config.yaml
num_hidden_layers: 9
hidden_size: 512
num_attention_heads: 8
num_key_value_heads: 8
head_dim: 64
intermediate_size: 2048
vocab_size: 32000
hidden_act: "gelu"
norm: "layernorm"
norm_place: "pre"
norm_eps: 1e-06
positions: "learned"
qk_norm: false
attn_scale: 0.125
bias: "none"
tie_word_embeddings: true
parallel_block: false
init: "normal"
init_std_qkv: 0.0203
init_std_o: 0.0048
init_std_up: 0.0203
init_std_down: 0.0048
optimizer: "soap_variant"
learning_rate: 0.00231
beta1: 0.95
beta2: 0.98
weight_decay: 0.1
lr_head: 0.00495
max_grad_norm: 2.0
warmup_steps: 200
schedule: "wsd"
decay_fraction: 0.814
decay_shape: "linear"
final_lr_fraction: 0.0
batch_tokens: 65536
max_seq_len: 1024
doc_mask: false
train_tokens: 517600000
max_steps: 7898
dataset: "wikipedia_en"
Each number is 500 + 25 x the weight over the matrix's rms, rounded and kept within 0 to 999. Layers, rows and columns count from 0. Numbers have three digits each.

# up: layer 5 MLP up, 2048x512, rms 0.0885, rows 63-87, columns 128-255
# down: layer 5 MLP down (transposed), 2048x512, rms 0.0944, rows 63-86, columns 128-255
up63:484566486449520495501526508517466498498460498506481472502488523504474457509511447483462539500539542515476536513486504501516529493547508503543469490497501487483514437488469537499502490523504518527471519486483492499512504465510517505513529513488477493507502501496505469524494504551481485501517482489484491448502511507483458496483494505451486488478502530522476472523501498503503469502474
down63:551470479471507490504449497494525494549489507494486484476509506481498581538477455481492524557519490491490530490530530490517530494486495497502474458475496509491493511490475483470492448510535530494505483488483503504467494480477513523495506478508514486490529501509507531493501514531485499459484518530457499500464497518511494506513486492538504472489470497517501484509539482524480500499496
up64:470496521520480523520501495482499495468491526462521497504510493513549509498488514500487502525535491487527525480517502492539481490548528469497510508474506524476495480498487534511542496491522482505508470544461489519454486484492502467531437509551519532487506510538480470532498490499486485508501518530532528502453510510488542496495482520464494482491505486497496503484463509474506478489537
down64:523527532512501502462512489514480491496495493539452454483446491507521504503516508478477536481491536522500492502519508526488477513531447520474479436511489470493494525502506513478464497522514527464500512492486513515461467474480537493496474515544485490513530503517508449450495475432484500460482479496500536494514481521485514505509479519488525479478487484498515537505580523529500527520501
up65:494547502491508571497533494527507493480488490514489527445487523488489544530508501483516450534524509487471509535496484464446516556525504482479538469471510508478538467494467481460491510504525479506510486478533480485546519493482522492513457489485516499493505485516517518525491511509470537551497492492476500512500504496525513529529511542510518494488495490459496493504530477499516469526552
down65:477496507502496501492482504481507484490478495491490525488519472529508469444494512511511510522501535496485505529483493555490499470505471475536533477496486480507497471537538540543529510511523514514495505516493554501504541495505491486523510501545504524523543475490529515493511474512499549487494514519504489506463539453505481466520473445492493493496485510506473548474484496533508497480520
up66:515545494537513521494481511517509502512537476503505483513426471509472489517531517484486477480503512474531527508490481515466507476505511478499528542472502458483525515498494532523478538489502455501491519509486497537500503446502514503491496538520518466469497523496485521544465491513499456515507496578455482477557500490496492540516477540473504526520483530485536471505523467505494518538477
down66:537522551484464512512465489484453475455503523450532508476501499500494511477470494482481514483533479499535455485511508499498491496534475492490527436508533524553482487488510505488488502505501500534505523509463480472511478502526485526495448461496503499518511475487503481460493480462513540517487500476511516456477520480539509481495510482459461493534459496501432475512511510486462505489536
up67:450525523508484524518479531542510480495541498477519496514450503455473519507484486526486465528530488509484460484504505524519426491500532524505543511514548477527485514544455487479488510476505518514493511440516470494472525530509538524507471492505503499514506477522529504504500483494515517489520483483485493488522536522483511463493507499513472513501470505465516493483518539527498480500514
down67:548503475472531489521535534458487481504525512491533545538472476502486525498478487528456435486528498508490519485486469497475507565497575471531501483495460500526437486478455504504525495514517538500503496493469523486481534498502517484525499484450532512491494464510496485459443487487521512518524519520482518509526474520465539490495524464516475507540512520515512481494489481501514521515532
up68:456494508536516507503484512489458463471507515494478507489501545505484514492545447490497511489498489505458492554498517491530471495516459493456513503546518495461503492501550559495535510463485510453505466437455499465534458488449484527481475514477443497491483530493515562500485507472482466484509518500500513481518483490480460509506533503528470533459528562468502486490473497470480511521535
down68:518474522474471518475463503464521526516505524500528510513488495480490481478517499472479474505508465529509529504470512551467499439482503530475492498523511465498527518471531462531502511479481503516460510457517468504546479506485516497500525501527521469524527499486513486493494502529493448533491457525552544504490465513543464503449495491479493541491451541525565465493496450461486538506472
up69:534510473509512483478507530464523529497481494479525490503494557458476501536518537493511473502478511497514486533482514494534516492552470538519523507477481494474497477459454489491484473483486459531504497493480501485527535498518485535537495490501497488494490488520525503524532461494523504445531478550478509521498549494528467493521507491487526539491521481526499451529522533502490517542512
down69:497497535485481469464476464516522493507485488503497488502499504496448539515509525482463525518536479460501480479570495489445492515451494500467486501483515474501496480501461535506503485496455424438484492507468502526465496487498525537486534490493457491493503479525477534492491479500491534511445511550478499469515459469479520537483533536498480441532501502512488506498545497495465521484471
up70:504499475507529512512491466497533473515493521492494488501461496514484497460532502522471489499506527523464409521506542473502480515497492475547507495467490482463483537521541487495508487555508480502510479464477487529527520495519506495465534511504468472469500511479499486535483522538509483469495482513508508446549540512483520501509493486461500455524481518496496518463527497523474540479498
down70:490472499490512518532486457483536461482503516505512483511521545497515470530479492494442539464485496487508540490509489494521544486470468488499461467521468532496490535488529524549525477463525485561463480541488517491455464510490477501517499502520458458514559510502533510511505543512485479523506501528488483484500506501505456504481499543491519523490471510539468483489507475483438510516524
up71:522537484464439513490521459502481479473483525498470533549489507494499524433526555529489533489520467525463464569453489510508515501493532493465482500537467521505496507506510517509513523498488501551521541493529471523511460520478499524503536475523482474517516562459496534516533520551535521548476483504484522463497488475571539543517449498488431484510489489540501485474520453514488463489494
down71:532497545444484564473492492512473508467522485523519525531483485493509515505511462505517477499517508499486484589515474480486504513516495511483502472456516470495526508503596497452499485500514515534478491513553472490532486484506512523496480556520503461517492529532487482484483471587517531542436544423435535486483532462528518500492504523513466491481503484474486463485465472494503496483496
up72:481516550496440457473479502505512515477508509510527514507500486527455469489510518529547543476516481498501503478515521529507491505508482492473525496457507519526514499472511483525552498499517532516509556498500503525471475522534473527481548485504492522457489458479504506495537452528505486521497544500534478507461511485495487456503504510499537528527529463549481510520488519509505495539476
down72:487509510516469495465529507476530535543496475505467496469510501524469495503467463453497476496503479478507518510523506490486514520512475547483448517505538478489510494528580526493552473485535500498511515492465502462534481508486445495521522518513483527499468498487514522521526508485534491523510474517537518468505498480493517495490479495530487524477500490504504469476478542517453552482499
up73:505465504488523496490485548522508512505509471535502502457489524550501523506468507480524547534488488459494507475491451487497524512491530465496521524499518513501551496465457500482506523529535513481500548478498505510497489497505505470497505472479533527489513495509512474477509493502548513486551461497529526522520464486541525473511468499544481463517531493512485484552538472541472506449480
down73:506493469460516548509472528515522513513504490525498479510506529486496493527457511513493505523499504487487509503505484489465487503535533507489503498506472541502528479507521507498501505477482472461490526509536508506502509490515510494533473498534488490500515513516498519514550467496495491504463489506518490481489482515461489507487504507497533457520492478494482499519498520540481469469510
up74:509517504500539496453497524514482498481499521484540500471509511529513505510479448490482470494511505491466511488478472507445467476502533496498514493475544472450490470453447500483495496492504493553486467542537516485536507497533507494467553536496422516462479468474512547511480494540485472488545452508508500497499505526546493528468510512483515507535530490491511497508478478519500471490467
down74:468529483523492481511499492513546486508512470483501522491486492486472492509486502452540508523505499488533497522543462536521515509555518491536527522505514521471494500503457508501484514482504514507526499507463502495516486519521473517497507481548529470471520516539522513483535471482514507512533527486514495511498464491480476484505518500505441487496479509495487520522501473441518482485570
up75:466481517503492472493557482500486513473477524469515463476527466463489485513490533479458536511467534520454525521510475523495443477462458494522478508504517467523468456537507500467515492531477507527534483531481477527519474505505484470464498525493501521484529522486483503517475501490499473510483489505522519478513479498508517470496517503519490495498488523484498519502527488516492490511457
down75:527519464517507432523480530523551509531497529488494487472482482518500509555533518510483521543501501508511495515537490512537517470498494506466482475531499524453493529497489473498449495498477444521476505461450492521485480547550548477506550470489515505478524480479501455531517484515502497443502518473479484458499500497506512472435462515501469496505486481507528516498494489482515538514488
up76:504515513498484496501492533560494484526490506525512514515429505493529526476487522493533498482497507494484536529499534474485509491526530522509527464502467528536542501482493531476501533419493499521473451543514504495521486508517473492516522529504472475497425511479479465535513512500490510466486462536544512500467523500473475434476495507468530484503510508516503535527479488529497479479509
down76:509454489471467512474495491458538478483504542497490536495510517521483509522518500487477485494518453501515505510484504495581505547488527487543455443515502480522482516485509498487499501552515490452451491466549496479464530510491517471501459506499472492488541540494484506501526507509520480522528518512464539503538513479519484525488509540455483494487498460464505550470536525466516521517498
up77:514486476473513499504494473494509472473481482467480519510506499500497488490522480523472478530490498458490456514534520469512507506502469517512482513471457502510509494525551508541498499482509481489510479494496475533489500519472506487465549507473462494507485464482548479458478492495491522509477519508498476486578520489492498461465459503479488470507497499536497510489496514481494504478493
down77:459513525480491485480503515513546481524498514525500491489546470506514460510470430493513505496531479472522511525514510489519490473512471491484496486523498494509537513507522509522446513510514535556516518544446511494524487457534488520475479534504504503490524527471498466521529550521477434466539449533515504465524468471491533496506519469489522549509514517508474523501480521507499534495513
up78:522482464523495495528488480516500506511462504512480522483526452494495483453480504482484499466509474476509507505512488553506560496493526496434549465486559537487489490481539495507549502490456534485493514500537452526471457480527511444536476502506475509531495549516518484508496513498495446510460471503481511495529502488523525497500472520519541490506485503498490462564496530435479465495497
down78:492519475462498491510494501486464495511488513472456483490481477491469508517440498496543477516547487505548516485483486485472491537502512492527526494547516472484507489489496482520497497498479476467528508489510472525482478498528506471505498496507513536494497491482537512550513493475511486452488531514479516510502450540493500431529496483554462501524456501555477537499482508498524507479461
up79:498493547485525458489505498499500497513505492505501513521515498513473449499516541513476549447537512498493529523474542514488492515504508518446534487519485534518524506474489519522500501468468499472561502505511520450473499525504512491503491492480512529507482504518508457505530465473534511468455492480502506536528508510459477485435514526464540542519457488545555525481513511530495489540508
down79:477506462534561499491512465495502526492507510543452536479493491491522494510505444479531547469497499490537524534507479480475468525492501481520477494494493496476504495507532493510471493521519519539442542500530478464545478521495496501493489491526519488529527480475458572485498487500454503497517457458482485499490452492521475496488513492498498507563495502509447488508497518517529499499483
up80:540516488476540495500498513549547508530507540519458478506495482514489535450526527487554479487472519485518534498504526498509502545554516464493488511527497496487510486439506488501497496497497470539500484514494483466547536526520488531487486498530490492477477486505495474469516485545511509457489540490459521467538478511474484516520507494486488459469520480514516496493468480498491454511487
down80:492504492484485525519525519524522507490479500494529494490503477462514483477493439498479500529537466506510467505478512459518486490500516521505498498494463511530515501529472489501470509524561474477517522527492479521465505493475513499492504492497487494497527481478476517478497529476508455489499474454462485533521489497478478491492496514507496477511478470496492545478506475503531468474507
up81:465527503418534512548511494432536476481501445518493502482452473493511534489483508530507526495534559562506543527487478432471551481498505459463535500500478524478531528493489561548515549506481518403493434512531535499482518538504539535442521508524485504504516474496585495492538528445521513542443505464490473529464493494498474472522506540496479470512487544504520476487508453486527534528530
down81:476520496472521544528504483515505489483486538513455488499505480523489508493478503502492506478492500505495505504514455490493503513495519471504516516502542469463485457516537489499493514514497499510495455488495458502503459476483524498491493541516470500482518507505494504456486533483497539519508489480505510509474503472507479487483528494519484524499492527474490489499487488473530482468519
up82:466509460506499476516508492553486522508546519481511509502531477511516505478517481530519523475523488511463462520522507502469473508480509487504514475517503495487531545555580484525512466532549493511508492516488527461485526520501483496493515503473527488495498503509468493486528503526518503499503498499555492488480517474504511514492512497506512511446489456531499512481499487485480526487482
down82:528511533508486496530525470500508502468511491502527509474513472499505491494477500542534528510517502522529506563513489512464535550513498477551524509537525442492467503502569466504478559450516490514474463479519491539471497496471436499490498495494475524501491520513500522476518505503528499491542499488506527535474494472469465508513493513519512530498532459532497518502479465496536507510483
up83:510522485474501500501462514537511485513505511518521529477508501510479485498504496520496521557539525518511515473478453529441464507547457544512520462460487542499522478508498503514508514501517481490487540509464532509488483476511516529500493527488480474485532436503558491523535512492493517501478523545538512503526477494454480432469488492466471508534520540458505516508512527472494523500528
down83:480505454507498522496514502482501502488468553516473489513536506514491526489474471476525551529485482513497450504524465493531469506510506518499514517482490481470518512532505443448495518461497523494486549498535503500508542524481496504482513510519528455461504468479503509517508512482484496480460487468515477491492468509504486469493483529477537492502493470520495466473526494514450498474487
up84:491486496490528491522477522484481504477489515488553497530475473504494513517505503481452486450481487511518530468525524554561537487485521535497515480482498518483529503476498450486516470535490528493491492507520511492481510501523553499526467508460490500512518441497473474485461491466489474503498529479512485465495494475520493482477474489491507512501485502506543492516469497481478488485534
down84:524536497501508483506521503485509524498442507470494553492501537476513495553467528506502509474502486479512484528521450525508485521493493515529502511535467516536502517494475474493508470515495495501514462458501479465506451503519495465493481495506495487502531543511485461517483476506465498520514475482492493525508526518499502497525483522476502472544516507513488543517505489524483495531512
up85:495508507503486517478474498513514484509490490501521509503493513510507514539492528536515528487482503518531493521506509518527531497502502550506506495526496459488515495511508477508489506480507450495533535461521463542509484482507490488494530481497486548520524459462501471455527520446515486450463501538515493499490515525502491472482550502457513498499458528518475545472475483461485507529502
down85:528510496487462470493518490464464504503504512503493531535522499506481512549495498509440496493498476510537485506485476476504485471526528505525509525461501495551526517515489497497498483540527499539516503509450476458507521499529486484477470493485539508486461531497473496485491524482520491456523459505489492503477483504502451456512526489492443513506503495545523468503490494508504523530512
up86:493543492501492505454497477494513518543491475512494507482506458510548498512464483479473501523480477477550518477528520529436531499493512469502465520487522476451475483517450460514547509522534501547491492450503505536498484499497470487542517480534503489497470513545487508520526490526497532465475468532507475508492521516490485478491524410501423512497482506522493482523497503497486501487501
down86:477529510444524456493451481518505482512471482463500520509512512501490480501546484531497502482484502525490458485530487500487528491475469502468463511474513492471489514527492500496535459493528519420524486488565496513491509511462521498525494480499479503482531529476501497482536531523513529535487511484531491441503476486503506525474476514506502519497481521443508501489517490508523472487489
up87:470489501523508517498506509509519477484493521563492497502511525486512543494502510528499529470474513516471469531534458508505493505506498468483461477479489521496504432474539508485511514509466480499536561511522508506471531509453556438502480488529499487495509511514539503508521501455499471542505468467553513505532464528511518514469534500489457529461472486528472533489522490524507543498513